Part of a small language model's weights.
Size: 20 layers, width 384, 3 heads of 128, MLP 1024 GeGLU, vocabulary 16384, 48M parameters.
Training: 333M tokens, 10175 steps.
Each number is 128 + 24 x the weight over its row's rms, rounded and kept within 0 to 255. Layers, rows and columns count from 0. The size above them is the row's rms in percent of the matrix's.

# layer 4 attention query, 384x384, rms 0.0496, rows 193-255, columns 192-239
size [ 93 106 105 102 103 104 100  98 104 104 108 103 105 105 107 108 104 108 105 111 102 107  99 102 103  98 106  96 102 103 102 106  95 104  99 103  99 100 102  95 106 103 105 102 100  99 104  97 101 109 104  97  99 104 104 110 107 107  99 105 107  98 103]
[[128 106 170 127 137 198 123 112 126 126 103 114  96 118 142 165 106 110 104 116 130 161 147 134 136 116 138  98 136 167 128 112 121  99 124 137 139 124 151 130 152 145 134 140 138 154 151 123]
 [126 154 134 114 109 138 141 141 128 145 152 165 143 116 125 109 130 127 151 138 124 148 129 155 144 175 142 138 132 104 119  95 143 154 118 123  90 126 150 135 127 139 135 127 117  95 141 152]
 [144 134 102 111  91 107 142 144 116 158 115  79 129 128  93 128 135  98 137 152 139  94  62 110 139 152 170 114 137 154  97 135 105 129  93 126 113 110 122 135 103 183 126 151 119 155 180 125]
 [150 174 128 128 164  98  89 124 121 146 145 133 120 141 115 122 139 113 142 156 124 169 118 137  64 117 123  98 110 118 111 126 122 146 101 127 130 131 127 112  90 123 133 128 138 122 136  93]
 [132 147 133 121 101 126 146 100 128 114 122 105 119 157 144 107 172 134 153 158 125 138 134 132 151 135 129 122  89 145 124 108 129  66  52  94 171 129 106 106 132 116 150 111 143 100 120 120]
 [103  99 153 129 118 134 120 120 138 139 119 150 147 135 165  96 125 104 169  99 161 181 133 132 110  96 136  93 144 114 168 104 171 108 142 134  92 153 157 147 135  83 133 124 108 109 137 112]
 [138 144 154 146  88 128 139 148 155  90 160 126 109 149 100 117  97 151 138 129  95 150 137 133 127 124 110 170 168 148  60 152 136 127 132 148 120 126 174 158 111 141 168 183 138 135 106 118]
 [156 109 129 124 109 133  77 133 130 116 140 132 122 127 150  86  82 128 129 131 144  94 154 135 149 165 123 130 101 152 134  86 131 165 118 141 131 131 127 117 128 125 118 134 167 156 120 112]
 [113 158 135 119 106 128 113 167 191 144 117 138 129 105 154 131 172 142 147 134 111 159 161 109 135 103 104  90 129 141 114 119  86 151 153 115 131 134  98 188 138 154  97 141 128 122 130 173]
 [ 90 134 105 151 153 121 111 137 101 100 101 130 141 118  97 102 125  92 113 159 162 129 155 139 135 134 111 111 101 151 145 132  88 131 138 131 114 163  90  99 136 117  97 108 164 127 127 113]
 [169 147 141 104 130 196 135 145 129 144 127 155 119 127 158 130 148 103 131 123 170 115 155 116 141 112 152 147 145 108 142 139  99 157 136 136 188 159 125 143 105 126 119 127 131 139 124 154]
 [137 128 138 104 103 108  95 104 163  97 157 134 111 113 138 109 157 109 111 143 144  99  83 141 133 159 100 155 121 102 105 130 120 124 137 142 114 178 127 137 110 108 117 112 114 118 118 116]
 [148 110 146 110 105 127 106 124 141 138 148 127 161 140 149  97 156 198 135 106  93  94 117 142  86  92 142 143 139 144 135 134 117 116 108 183 135 125  79 127 147 127  96 120 126 138 139 147]
 [ 82 140 125 149 158 113 102 124 126 104 106 164 144 112 121 167 116 145 116 130 146 114 106 147 125 156 126  98 122 111  88 169 111 105 143 154 114 131 145 112  83 121 100 124 130 140 111 151]
 [122 141 168 113 127 112 105 124  99 116 150 115  99 168 174 178 133 120  82 174  85 155 144  94 117  85 151 120 138 128 122 133  88 127 128 156 123  96  84 147 109 160 143 132 138 179 122 128]
 [132 111 137 116 144 152 110 104 110 121 167 112 115 149 119 141 171 146 156  92 134 124 116 103 123 107 122 162 144 162 130 143 132 147 118 105 176  90 143 127 115 132 124 168 156 145 122  91]
 [155 145  95 147 112 132 104 157 176 120 132 113 158  94 146 160  96 134 125 159 150 142 118 102 113 136 144 152 152 132 171 107 120 133 122  90 120  84 112 109 180  93 125  66 102 136 108 118]
 [ 89  99 133 106  85 113 111 116 126 123  91 139  94 134 133 144 161 108 137 141 150 142 182 127 108 177 145  94 114 148  84  92  88 167 187 126 113 130 114 152 148 188 116 125 116 134 126 130]
 [122 110 125 139 101 126 127  96 174 119 158 148 174 141 188 115  99 135 138 138 102  88 137 133 130 163  99 133 130 103 146 125 161 117 135  85  84 124 142  96 113 117 113 147 139 136 161 157]
 [149  97 150 138 169 147 170  96 127 126 143 140 114 156 133 107 114 121 140 111 113  93 149 123 128 114 162 122 140  94 152 165 118 104 135 167 147 150 147  98 141 166 177 129 110 129 115 138]
 [105  91 147 126 106 149 137 111 148 161 129 141 114 139 157 157 179 112 161 135 138 125 117 111 140 115 153 166 119 149 150 148 104  74 123  92 130 150 140 153 143 121 132 136 133 177 120 172]
 [ 98 125 170 116  76  96 151 133 116 118 123 147 112 120 154 157 115 151 158 147  99 149 163 100 144  99 143 135 150 111 110 125 117 134 102 105 133 109 134 124  65 138 119 135  85 140 121 154]
 [139 126 116  96 119 159 151 144 146 131 145 141 122 123 132 116 114 157  91 101  93 133 137 141 131  67 107 113 106 134 180 113 124  99 130 110 152 137 126 133  92  41 141 170 138 122  97 101]
 [186 136 119 102  96 172 135 174 109 144 121 123 108 134  83  97 192 111 148 131 105 128 101 106 104 130  93 121 107 100 133 119 131  99 128 105 158 113 107 167 110 149 128 149 153 124 141 171]
 [119 131 138 150 114 128  91 137 159 121 159 118 114 127  96 162 156 113 156 136 124 134 136 128 170 131 151 119 126 138 110 129 103 174 101 136 139 147 106 135 148 105  86 125 117 145 110  64]
 [194 107 102 150 138 107 120 168 139 130 145  95 104 102 142 143 149 140  91 108  94 157 113 132 108 127 128 120  85 117 108 123  84 141 104 130 168 118 108 156 131  97  79 103 158 136 142 146]
 [122  97 116 142 115 119 156  81  89 155 105 116 152 154 119 146 109 127 152 136 117 119 116 145 104  73  71 148 173 178 151 112 106 116 123 144 120 116 152 119 160 149 121 146 134 129 127 133]
 [117 135 126 133 193 131 140 101 145 108 132 103 141 135 155 155 134 107 143 100 139 136 111 112 138 106 124  65 151 131  94 161  94 145  96 122 154 117 147 108 170 128 101 125 115 122 121 155]
 [149 154 117 114  88 163 123 108 110 112 126 103 107 140 154 153 166 102 131 108 110 137 118 114 159 153 109 121  85 148  94 131 139 174 149 133  73 149 130 163 129 153 118 118 129 139 156 111]
 [115 114 158 117  94 114 142 128 133 132  80 126 118 154  99 175 106  97 118 170 130 130 107 141 106 111 136 135 144 152 126 147 168  59 146 140 136  89 150 144 145 106 131 150 101  92 118 131]
 [176 115  81 143 126 142 175 144 136 101 124 120 149 141 147 141  96 123 101 133 132 116  83 129 114 172 119 104  98 135 189 113 187 131 125  73 120 120 154 104 141  68 125 135  91 124 139  73]
 [ 90 152 113 106 117 100 128 145 154 143 137 156  78 142 106 120 146 111 127 130 124 143  70 107 103 118 113 123 160 106 126 135  91 194  98 137  92 115 149 132 156 131 100 134 124 122 149 155]
 [143 120 155 164 166 107 166 123 110 145 116 110 144 132 123 130 163 128 125  84 163 136  75 104 160 149 102 140 135 156 129 143 128 136 141 130 143 147 105 168 135 121 135 110 141 157 118 132]
 [136 126 142 142 124 117 109 159  87 115 119  97 127 131 118 120 135 123 130 155 109 126 131 152 153 180 141  83  96  95 151  93 154 131 148 139 168 156  94 104 151 126 127 116  79 133 126 138]
 [117 127 117 122 131 135 116 123 124 110 141 139 172 173  99 160 135 114 104 148 102 124  78 137 128 120  97  97 113 167 130 112 179 157  77 154 109 111 158 107  98 115 127 118 148 124 154 116]
 [143 152 107  96  91 174 138 151 154 144 159 107 148 147 128 112 127 151 187 142 135 159  75 126 113 186 108 134 132 116 136 134 149 108  91 115 113 141 154 124 133 143 124 138 149 124 124 121]
 [136 132 111 107 191 126 143 123 126 182 145 146 124 105 144 139 169 110 108 101 111 100 128 123 150 121 146 118 104 121  66 124 128 157 167  99  81 154 145  87 152 141 114 101 168 161 138 133]
 [114 122 145  93 107 117 117 124 143 135 103 133 130 149 112 118 157 128 138 127 107 126 120 168  97 133 127 128 193 177 159 144 124 167 134 126 130 138 162 137 119  95 181  94 146 143 115  96]
 [147 148 119 169 185 151 136 118  83 140 116 120 135 129 102 159 151 144 137 128 124 118 144 135 143 165 106 131 111 155 141 123 110 129 189 132 111 183  95  92 115  93 129 140 186 110 169 108]
 [130 100 114  87 118 131 134 150 164 150  84 105 120 125  97 128 103 114 120 160  96 129 131 132 127 105 120 135 125 155  98 199 140 108 138 121 129 149 116 145 142 135 149 178 120 175 179 129]
 [ 86 124 132 121  97 154 145 126 127 117 125  98 132 103 116 163 128 118 131 131  95 142 136 128 114 187 146 123  85 144 176 116 163 136 139 111 124 109 118 160 163 182 137 142 100 151 132 153]
 [142 131 131 132  86 130 131  89 167 103 157 160 101 121 113  94 106 159 159 141  90 151  95 102 135 159 137 135 120 140 168 142 118 153 137  72 147 145 149 157 107  89 154 124 177 141 150 118]
 [120 102  86 120 138 101 148 113 146 135 153 142 122 129 131 120 128 131 140 105 112 163 131 125 133 137 109 146 173  98 139 112 103  77 127 130 130  92 108 166 161 115 148 136 131  99 115 144]
 [106 143 156 119 135 162 129 121 128 163 186  94  84 170 139 132 162 142 161 114 124 138 148  96 113 101 124 143 106 133 102 100 170 121  97  98 128 129 112 125 123 182 146 179 119 126 157 152]
 [137 152 135 145 104 119 128 112 167 103 162 145 121 135 149 162 122 110 114 150 147 109  93 105 110 126 134 100 122 140 170 136 138 170 126  94 116 113 135 115 108 141 105 114 121 123 133 129]
 [138 124 136 134 113 144 122 142 126 147 149 101 180 140 155 148 140 105 155 114 127 144 124 122 143 152  81 102 110 125 137  77 164 167 111 106  99 115  95 112 142 139 130 127 111 137 147 160]
 [ 78 151 121 107 117 101  95 116 137 173 151 124 121 151 127 100 137 119 164 117 168 110 162 131 116 147 177 170 161 110 136 155 138 153  92 153 139 134  80 135 132 120 133 134 113 135 142 168]
 [132 142  96 137 162 171 121 131 148 105 125 107 129 108  84 143 100 133 135 127 160 122 104 125 153 103 165  88  82 108 118 126 106 127  96 105 122 102  77 126 144 107 140 140  97 103 126  94]
 [126 123 144 102 123 124 136 120 126 119 149 126 108 174 140 126  97  82 158 140 118 182 131 144 141 107 131 125 100 121 105  89 184 146 103 140  97 118 150 122 116 138 142 151 115 125  95 114]
 [105 148 130 118  99 145  75 125 118 167 154 135 153 121 128 148 145 124 126 155  99 141 118 124 130 125 109 210 114 114 138 115 129  72 113 146 127  93 109 113 172 142 127 120 123 153 144 145]
 [115 117 144 124 102  80 134 125 117 115 114 108 172 149 113 119 108 116 145 132 104 111  73 174  71 148 123 108 135 133 163 139 150 181 133 137 154 103 100 127 154 212 159 121  95 120 121 112]
 [ 67 107 168 142 113 130 131  74 116 125 127 156 129 119 115 122  69  86 110 146 134 107 121 190  91  76 112 113 109 143 140 120 133 122 169 157 136 119 158 165 117 113 132 159 140 147 134 106]
 [102 162 163 157 126 126 140 160 198 136 152 147 126 123 172  84 122 133  90 116 137 151 135 104 103 135 129 145 173 129 116 135 130 133 110  82 136 128 143  92 175 100 135 164 138 121 158 121]
 [104 147 158 101 142 114 109 138  91 126 165 110 131 130  99 146 137 116 149 141 127 148 120 115 138 118 125 109 140 119 122 157 119  88 109  96 135 149 128  81 118 116 165 184 114 109 122  95]
 [128 103 140 161 147 146 118 131 132 136 155 117 141 128 150 154 128 116 144 122 130 124 167 125 145  93 112 127 113 130 144 134 146 147 126 105 147  95 159 141 160 129 138 187  85  89 123 155]
 [189 177 128 125 121 164 115 133 110 128 145 135 115 146 164 118 195 146 120 119 160 115 152 129 104 118 130 157 119 129 113 104  88 161 128 195 136 163  89 136 121 166 157 137 120  91 183 127]
 [ 98 117 149 131 158 165 158 135  75 118 156 145 115 128 118 101 123 149 149 142 123 108 128  98 137 151  79 108 139 126 135  75 116 118 137 106 138 119 102  75 109 147 153 165 127 144 147 134]
 [136  98 113 104 146 133 122 155  93 157 132 138 136  91 134 140 160 124 129 102 134 139 130 111 152 131 132 159  67  87 123 133 123 134 109 134 162 149  80 130 127 166 142 167 124 105 160 183]
 [130 140 150 129 115 138 123 162 108 121 168 100 153 142 121 104 130 126 127 142 130  94 117 132 108  81 133 103 106 129 143 101 168 144 129  99 105  94 141 101 162 156 160 136  87 114 117 136]
 [126 136 132 116 147 138 140 141  94 162 117 129 114 118 126  95 179 113 129 123 113  94 111 127 122 145 147 114 114  60 116  76 125 157 145 126 132 118  87 139 108 146 135 152 129 167 100 121]
 [157 129 156 140 129 121 113 135 132 156 182 134 142 144 136 109 158  84 144  95 116 108  75 145 127 147 167 105 132 108 132 134 139 149 148 126 127  97 145  82 144 130 134 141 138 126 113 145]
 [ 87 120 122 122 118  75 150 145 123 148 129 106 141 130 140 136 128 128 120 142 121 139 104 124 109 142 159 100 151 114 142 153 110 191 101 135 103  97 114 178 133 154 137 113  85 125 130 208]
 [162 122 121 128  55 142 109  95 106 151 124 137  94 140 132 161 138  84  88 130 126 131 140 130  82 105 147 102 116 128 121 110 132 134 139 148 134 110  68 131 117 169 119 110 100 119 135  91]]
# layer 4 attention key, 384x384, rms 0.0483, rows 193-255, columns 192-239
size [ 95 106 105 101 101 101 102  98 105 105 108 103 106 105 105 107 106 109 106 106 101 105  97 101 103  98 107  98 104 104 102 106  96 104 105 104  99 101  98  94 105 106 104 106 103 100 102  96 101 107 101  98  99 102 102 111 104 107 100  99 105  97 101]
[[131 131 105 115  86 149 150 121 109 106 130 144 131 118 125 127  92 125 154 137 101  87  93 115 111 130 118 126  82 153 131 115 119 118 119 112 154 163 110  88  51 119 142 156 155 154 146 152]
 [ 85 123 117 124 177 117 126 131 109 148 123  97 141 154 150 164 140 113 112 101  88 108 114 153 106 130 125 129 155 141 165 112 121 130 144 176 176 105 141 132  90 111 138 130 135 114 120 111]
 [ 95 121 130 159 162 199 143 137 147  75 111 112 128 106 149 109 111 194 159 120 152 139 123 154 122  93 120 150 144 155 128 124 171 172 103 130 145  88 125 127 130 155 151 125  91 167 101 142]
 [149 136 105 118 121 128 147 108 150 154 126 130 134 173 132 120 115 160 121 130 133 132 136 174 142 173 160 150 140 149 156 116 145 117 138 158 119 169  88 115 178  95 111  99 138 150 134 130]
 [125 140 134 137 109 139 112  89 109 136 162 120 151 107  64 116  80  73 106 112 161  77 144  69 123 142  75 102  89 124 130 101 105 152 135 151 123 120  98 105 147 125 112 137 165 105 115 159]
 [129 144 100 156 135  95  96 134 109 102 111 100  86 149 134 121 121 135 111  94 141 131 101 118 133 133 118 123  83 135 110  94 131 112 156 154 122 111 129  96 125 134 128 138 172 163 172 106]
 [126 160 104 126 164 116 125 138 146 142 130 158 135 161 143 150 181 135  97 155 122 124 146 128 103 128  99  87 138 126 101 113 121 127 120 111 113 156 135 148 138  91 105 168 160 145  89 144]
 [ 82 127 124 161 135  95 120 139 106 177 115 107 144 120 157 162 146 108 115  86 122 147 117 137 132 119  95 101 174 118 108 162 135 133 138 134  74 115 149 108 136 164  74 107  78 129 131 140]
 [160 129 109 119 135 118 125 107 143 141  89 154  74 148 109 138 129 126  77 139 151 117 112 129  94 122 142 138 118 108 139 110  99 143 170 145 144 114 117 140  87 111 125 112 152  71 138 124]
 [124  91 122 136 119  93 150 106 143 138 153 119  77 115 164 119 176 131 149  98 108 171 125 136 116 102 116 154 171 100 121 149 125 134 128 131 133  88 122 130 129 152 121  62 121 143 137 158]
 [101 112 123 147 101  96 142 107 141 125 132 132 154 125 150 148 118 144 116  78 137 167 148 163  79 141 105 117 172 101  79 154 114 134  97 141 110 111 112 162 101 141 120 175 136 140 155 139]
 [111 135 121 135  75 129 170  74 152 125  94 187 115 151 137 145 155 109  71 140 125 132 167 151 162 142 113 114 106 100 100 112  82 147 112 172 120 168 103  79 115 122  93 142 122 142 139  79]
 [145  92 113 135  83 154 112  98 102 155  99 122 112 106 121 132 101 106 132 117 152  51 138  97 162  99 124 130 143  83 123 117 127 110 119 125 133 146 116 155 126 143 133 126  95 113 128 180]
 [126  97 132 127 130 103 143 140 130 121 147 117 123 119 158  92 186 137 111 124 153 145 130 114 106 110 148 150 168 145 170 122 123 154 164 145 126 103 110 198 177 119 166  84 145 148 166 107]
 [166 132  80 135 129 177 158 148 142 137 114 142 146 135 104 101 121 120 145 164 117 118 138 153 159 139 114 165 144  86  77 151 117 139 100 115 137 165 178 138 127 172  83 115 137 121 114 185]
 [115 155 134 135 126 123 173 117 119 152  78 167 117 130 137 110 155 139 127 135 145  97 166 108  95  96 127 116  89 128 131 108 150 104 116 150  90 148  90 111 129  81 105 133 159 148 120 183]
 [145 111 141 104 125 129 163 145 102 182 136 132 145 141 118 132 175 111 107 106 114 160 132 163 142 114 154  62 158 111  96 145 144 144 160  75 129 140 113 156 135 144 134 158 129 130 174  91]
 [171 146 125 128 147 112 119  96 114 168 101 156 129 158 123 130 130 101 111 147 109 123 106 155  54 103 133 115  99  93 127 165 111 135  86 138 157 121 139 145 119 126 108 136 110 120 104 122]
 [114 159 136 144 136  85 128 111 106 138 118 133 121 123  83 135 135 120 107  90 132 131  93 134 151  99 110 117 100  90 121 143 141 104 132 151 125 126 110 145  88 133 117 165  98 108 146  90]
 [131  82  87 106 121 140 162 152 130 132 144 120 147 118 143 146 111  87 161 132 101 136  98 111 123 154 127 110 143 135 154 108 141 123 119 104 103  92  94 128 167 182  81 117  88  91 135 148]
 [177 157 101 117 148 108 108 107 151 152 148 126 123 170 130 115 139  96  98 123 122 108 146 137 113  99 152 116 107 119 155 100 128 115 128 140  77 114 103 111 130 111 110 140 105  88 134 106]
 [145 139 108 115 140 148 136 137 139 105 118 109  82 155 107 114 139  88 132 124 184 173 108 137  98 160  98  99 140  88  77 179 108  97 147 139 153 146 140 153 106 153 102 149 158  79 151 124]
 [144 113 161 111 131  96 122 111 140 128 142 132 163 109  89 121 137 149 113 139 127 136 147 114  97 149  77 181 155 117  70 149 128 106 112  93 105  98 117 140  99 115 128 111 134  72 149 117]
 [130 122 128 149 114 135 202  91 122 160 108 142 130 122 147 149 104 145  90 119 115 109 126 156 119 116 118 159 130 133 116 110 128 160  69 142 152 110 122 113  88 120 105 163 104 133  81 139]
 [128 129 116 132 122 101 121 161 128 111 124 175 124 159 120  96 127 123  80 192 115 118 142 145 128 115 132  86 180 141 124 101 140 148 125 127 116 136 121 120 142  83 104 126 101  90  84 157]
 [117 113 141  76 102 130 151  98 114 169 101 157 123 141 126 131 128 122 113 152 138 127 150 133 141  99 149 110 154 127 139 102 105 126 131 125 137 143 113 161 114  99 162 133 103  95 126 164]
 [140 145 103 104 123 155 143 129 122 135 124  90  99 127 117 131 121 146  98  92 118 135 118 139 131 147 120 149 112 107 158 120 136 112 134 100 129  96 186 135 100 133 112 106 116 116 116 104]
 [136  98 106 126  88 156 155 114 110 136 105 148  92 119 142 137  83 114 131 122 112 124 119 125 133 132 141 154 159 143 147 150 146  99 133 145 146 137 123 105 102 147 137 130  88  81 140 166]
 [114 172 104 131 167 108 146 104 129 150 122 148 128 124  95 163 149 123 154 141 154 129 123 146 111 131 124 139  85  80  83 105 105  65 101 130 148 117 142 163 127 149 142 119 132 132  90  95]
 [171 119 111 119 136 116 127 114 103 122 127 159 127 119 127 116  65 141 131 137 102 132  99 102 118  99 120 123 103 139 137 131 122 163 103 117 106 125 153 115 118 172 149 140 128 115  93 141]
 [ 98 109 178 139 168 132 139 108 118  92 152 131 142 126 131 137 134 166 116 109 114 114 150 117 177  93 100 110 111 108 128 131 166 108 155 106 143 108  94  86 106 133 138 151 101 132 135 121]
 [111 188 154 123 160 146 126 118 153 181 127 119 104 174 132 149  97 108 152 134 141 151 154 146 122 132 128 113 141 149 139 130 112  77  92 129 121 120 144 133  86  81 167 146 126 148 107 101]
 [105  95  48 131 142 129 112 123 122 101 149 147 112 125 137 139 125 108 169 154 122 147 134 116 157 119 149 135 152  71  90 102 109 131  83 125 139 112 175 144 127 157 105 117 100 112 146 114]
 [101 171 129  99 179 129 148  94 106 149 160 164 171 130 147 131  95 138 158 131 114 147 119 143  94  80 143 108 124 135 148 162 157 162  98  97 161 128 133 119 117 153 140 113  97 108 127 104]
 [116  94 148 157 157 138 132 131 151 139  99 116 120  87 132 106 126 154 121 124 112 105 140  95 155 134 155 189 127 137 170 106 150 101 114 146 131 123 138 168 166 128 169 125 101 132  94 160]
 [118 153 138 160 170 148 117 128 139 119 154 113 166 150 159 166 141 150 118 124 139 149 130 145 109 146 148 144 162 113  84 132 140 194  98  90  95  98 150 171 164 137 116 124 113 138  95  93]
 [130 104 125 109 142  99  96 117 146 119  90 135 171 111 156 106 144  90 100 149 133 133 118 179 144 176 187  93 131 101 137 103  84 127 154 148 179 110 149 113 124 119 142 116 117  93 121 150]
 [107 162 120 144 114 133 147 123 135 173 151  98 145 137 124 134 139  99 114 168 105 133 151  82 126 148 159 105 110 147 125 160 102 103 138 130  84 158  99 119 155 162 111 105 127 143 139 176]
 [123 136 126 118 130  81  68 187 120 117 123 156 149 113 110  90 162 111 118 120 141 156 130 151 129 159 100 100 134 110 148 100 112 153 139 115 104 126 109 112 123 153  89 106 157 143 137 132]
 [132 136 129 137 139 143 118 129 104 158  99 161 112 119 172 132 133 153 160 152 133 113  70 123 106 109 177  95 132 133  95 116 112 127 127 117 133 152 163 130 122 132 127 160 141 165  80 117]
 [121 141 119 107 128 176 154  87 139 100 152 120 115  98 114 120 110 147 147 104 167 154 126 141  92 107 138 154 128 137 146 135 122 115 133  91 202 103 119 106 100 134 153 133 173 102 167 133]
 [104 173 126 135 143  96 148 108 120 165 170 132  98 121 130 127 129  85  99  93 174 149 124 129 118 125 157 104 150  89  83  92 142 105 113 128 149 135  93 101 118 154  90 177  92  75 140 153]
 [153 136 110  95 146 102 110 130  98 196 138 143 120 144 126 176 141 108 144 150 104  69 114  74 104 108 160 149  75  88 144 139 125 114  98 116 136 115 160  80 115 100 186 131 128 122 168 124]
 [105 125 111 141 135 126 143 132 120  95 112 136 142 133 103 133 133 106 132 131 116 136 128 101 161 109 121 113 150 161 130  91 120 139  95 147 139 110 126 126 135 104  95 104 123 144  80 142]
 [119  90 129 140  98 148 142 140 116  99 107  99 131 110  88 124 140 136 112 129 106 125 142  91 148 155 133 143 132 165 160 129 132  97 153 157 124 135 124 157 144 178 124  96 122 129 145 155]
 [ 71  99 158 140  95 116 157 128  93 117 136 143 134 116 148 108 143 137 132 155 107 117 130 172 113 113 144 139 116 118 169 107 145  87 121 118 144 139 118 106 107 108 162 136 117  89 160 121]
 [103 135 102 145  86 152 120  92  90 114 145 102 135 111 147 105 122 131 146 116 164 163 116 120 115 136  94 106 141 140 141  98  96 152 141 144 120 116 100 119 126 178 107 150 143 157 126 107]
 [184 101 114 125 126 151 154 151  68 136 121 141 127  61 157 117  72 136 164 109 111 105 112 137 108  88 113 183 146 120 129 135 122 114 109  93 132 116 133 135 122 114 132 122 112 125 125 117]
 [ 99 116 156 174 176 153 135 176 124 108 150 123 143 134 135  93  76 154 115 111 120 101 110 133 117 166 117 178 138 166 135 173 162 132 107 151 115 136 156 147 107 150 113 105  89 134 108 134]
 [136 105 125 113 183 136 166 115 134 173 128 145 122 154 139 180 139 153 136 181 156 129 119 125 127  89 158 112 162 102 139 145 162 144 123 121 115 119 157 149 113  85 150 174 140 133 129 117]
 [127 138 155 109  75 161 152 129 122 138 150 134 116 100 128 125 153 116 165 142 140 135 150  71  82 129 183 133 118 100 124 109  91  95 108 116 146 118  83 124 184 153 114 111 112 175 127  96]
 [175 155 116 151 147  55 177 127 163 121 134 125  95 144 125 156 129 159 130  90 142 165 163 116 111 157 131 127 106 138 160 135 136 100 111  83 104 144  95 151 114  89 112 169 161 139 114 135]
 [132 141 116 119 109  93 148  84 139 143 145 126  90 160  91 162 126  82 126  98 120 145 135 115 157 158 167 107 150  89 135 141 158 146 148 176 122 134 118 165 111 122 116 139  91 132 123 124]
 [117 133 141 105 125 121 153 132 144 109 112 166 141  98 124  98 151 163 124 156 136 108 122 122 110 123 186 163 167 179 166 141 158 140 106 175 107 132  85 154 137  92 117 138 158 134 158 147]
 [110 108 102 156 134 118 123 127 143 109 114 121 121 133 131 152  89 125 166  83 117 129 118 161 137 160 149 104 168 189 135 112 145 109 107 117 148 126  98 134 106 125  99 125 116 162 152 136]
 [132 149  97 138 133 148 109 167 164 161  78 148 172 116 121 151 132 119 140  93  98  94 156 145 135 139 124 117 114 119 136 115 100 112 171 163 113 173 140 152 133 136 104 130 127 110 133 117]
 [161 138 154 136 134  70 115 101 146 136 141  89 136 116 129 158 171 103 104 128 117  92 162 162 104 116 145 132  96 112 128 140 143 171 106 143 140 113 168 150 126 137 121 144  25  46 166 150]
 [136 114 168 124 126 102 109 113 172 139 113 160 163 128 104 126 180 159 128 130 130 106 149 129  91 136 113  92 119 154 147 135 163 158 125 128 144 157 152 139 124  63 159 114 153 118 126 119]
 [109  91 106 106 128 136 108 102 140  87 104 149 115  93  90 121 125 136 143 131 104 101 126 151 177 128 118 146 147 117 162 149 143  75  95 128 136 170 149 161 120 137 144 125 169 135 127 102]
 [105 119 148 112 167 127 156 144 175 100 165 125 123 135 116 130 115 142 126 128 111 151 133 166  93 147 150 159 129 160 139 170 121 136 135 150 161 146 149 136 131 117 117 119 130 117 105 156]
 [ 79  51 155 130 124 136 148 118 157 103 107 140 103 155 158 122 124 121 136 145 145 142 170 125 127 101 147 139 140 126 117 149 181 134 111 154 129 148  80 175 133  99 134  77 104 152 146 170]
 [138 135 135 130 116 177 134 107 154  93 136 140  89 132 137 145 174 163 168 106 178 152 157 104 117 113 140 109 146 147 191 149  95  68 125 106 145 141  75 114 140 142 123 128 177 161 150  85]
 [149 188 110 142 117 131 139 144 131 110 122 155 139 140 109 113  98 121 147 108  96  93 162 123 128 124  85 128  87 155 127 129 119 122  90 111 116 137 103 106 135 106 146 132 124 127 135 137]]
# layer 4 attention value, 384x384, rms 0.0473, rows 128-133, columns 192-239
size [113 117 106 111 113 116]
[[106 103 101 106  76 141 145  88 135 149 118 125 140 134 132 112 132 115 115 102 119 115 145 112 135 133 158 119  98 102 128 208 126 103 130 149 144 154 137 179 123  93 116 120  89 118 119 112]
 [149 128 164 138 176 121 101 155 130 105  89  85 129 122 125 140 120 122  88 129 118  83 172 182  81 167 132 146 103 135 134 123 156 169 137  99 106 130 134 161 105 150 156  76 126 114 160 119]
 [127 121 110 134 106  96 122 122 136 164 130 147 166 124 111 155 109 130 162 137 148 133 117  94 110 121 122 109 103 165 158  90 137 118  95 117 169 127 105 133 117 125 115 128  99 149 145 120]
 [109 159 129 166  92 126 157 116 125 173 100 137 115 134 159 137 123 159 140 130 136  93  89 128 132 144 108 140 145 155 118 160  93 150 164 131 143 102 160 122 114 124 116 148 115 147 141 162]
 [121 165 144  98  78 165 111 161 170 177  98  77 116 129 124  84 104 141 120 126 138 138 185 130 107 104  82 142 110 149  96 143  99 152 159  81 108 140 141 124 115 113 113 107 152 127 157 146]
 [116 133 103 120 103 103 128 173 125  99  97  95 113 143  88 100 141 112 117 120 107 111  81 170  85 130 142 131 138 116 139 123 115 120 119 164 146 108 151 157 130 121 152 120 165 161 158 129]]
# layer 4 attention output (transposed), 384x384, rms 0.0422, rows 128-133, columns 192-239
size [110 118 105 104 116 116]
[[129 115 102 134 108 133 144 109 144 119 125 119 118 135 131 179 135 114 135 114 152 150 155 118 146 162 154  98 110 165 154 163 117 165 104 121 154  83 115 120 139 149 151 135 172 156 163 119]
 [169 110 153 131 145 161  76 150  91 100 137 124 130  97 128 167  76 114 128 126 123 138 106  99 124 107 125 142 130  66 112 107 133  90 164 138 139 145 104  86 124 134 115 101  88 104  73 134]
 [129 126 126 125 155  88 145  96 102 133 126 155 125 126 156 100 118 120 138 146 101 135  71 150 114 152 152 120 169 143 119 131 147 119 104 118 125 144 163 122 136 152 143 127 147 143 113 118]
 [102 169 138 139 131 124 128 145 137 128 116 119 106 150 119 152 126 138 116 140 138 121 162 179  89 117  98 109 106 107 150 159 127 127 142 102 112 117 128 130 111 135 135  84 147 111 133 131]
 [148 171 142  83 102 142 119 109 142 127 110 154 129 172 112 148 122 124 130 112 146 178 125 106 166 128 149 125  76 107 170 112 139 135 114 109 150 106 108 109  85 198  78 185 107 129 180 142]
 [133 179 131  99 149 171 149 133 157  84 143 138 122 127 160 172 133  85  97  88 102  94 150 103 126 104 110  91 113 171 120 147 132 128 128 137 136 143 139 109 129 135 143 124 117 133 168 181]]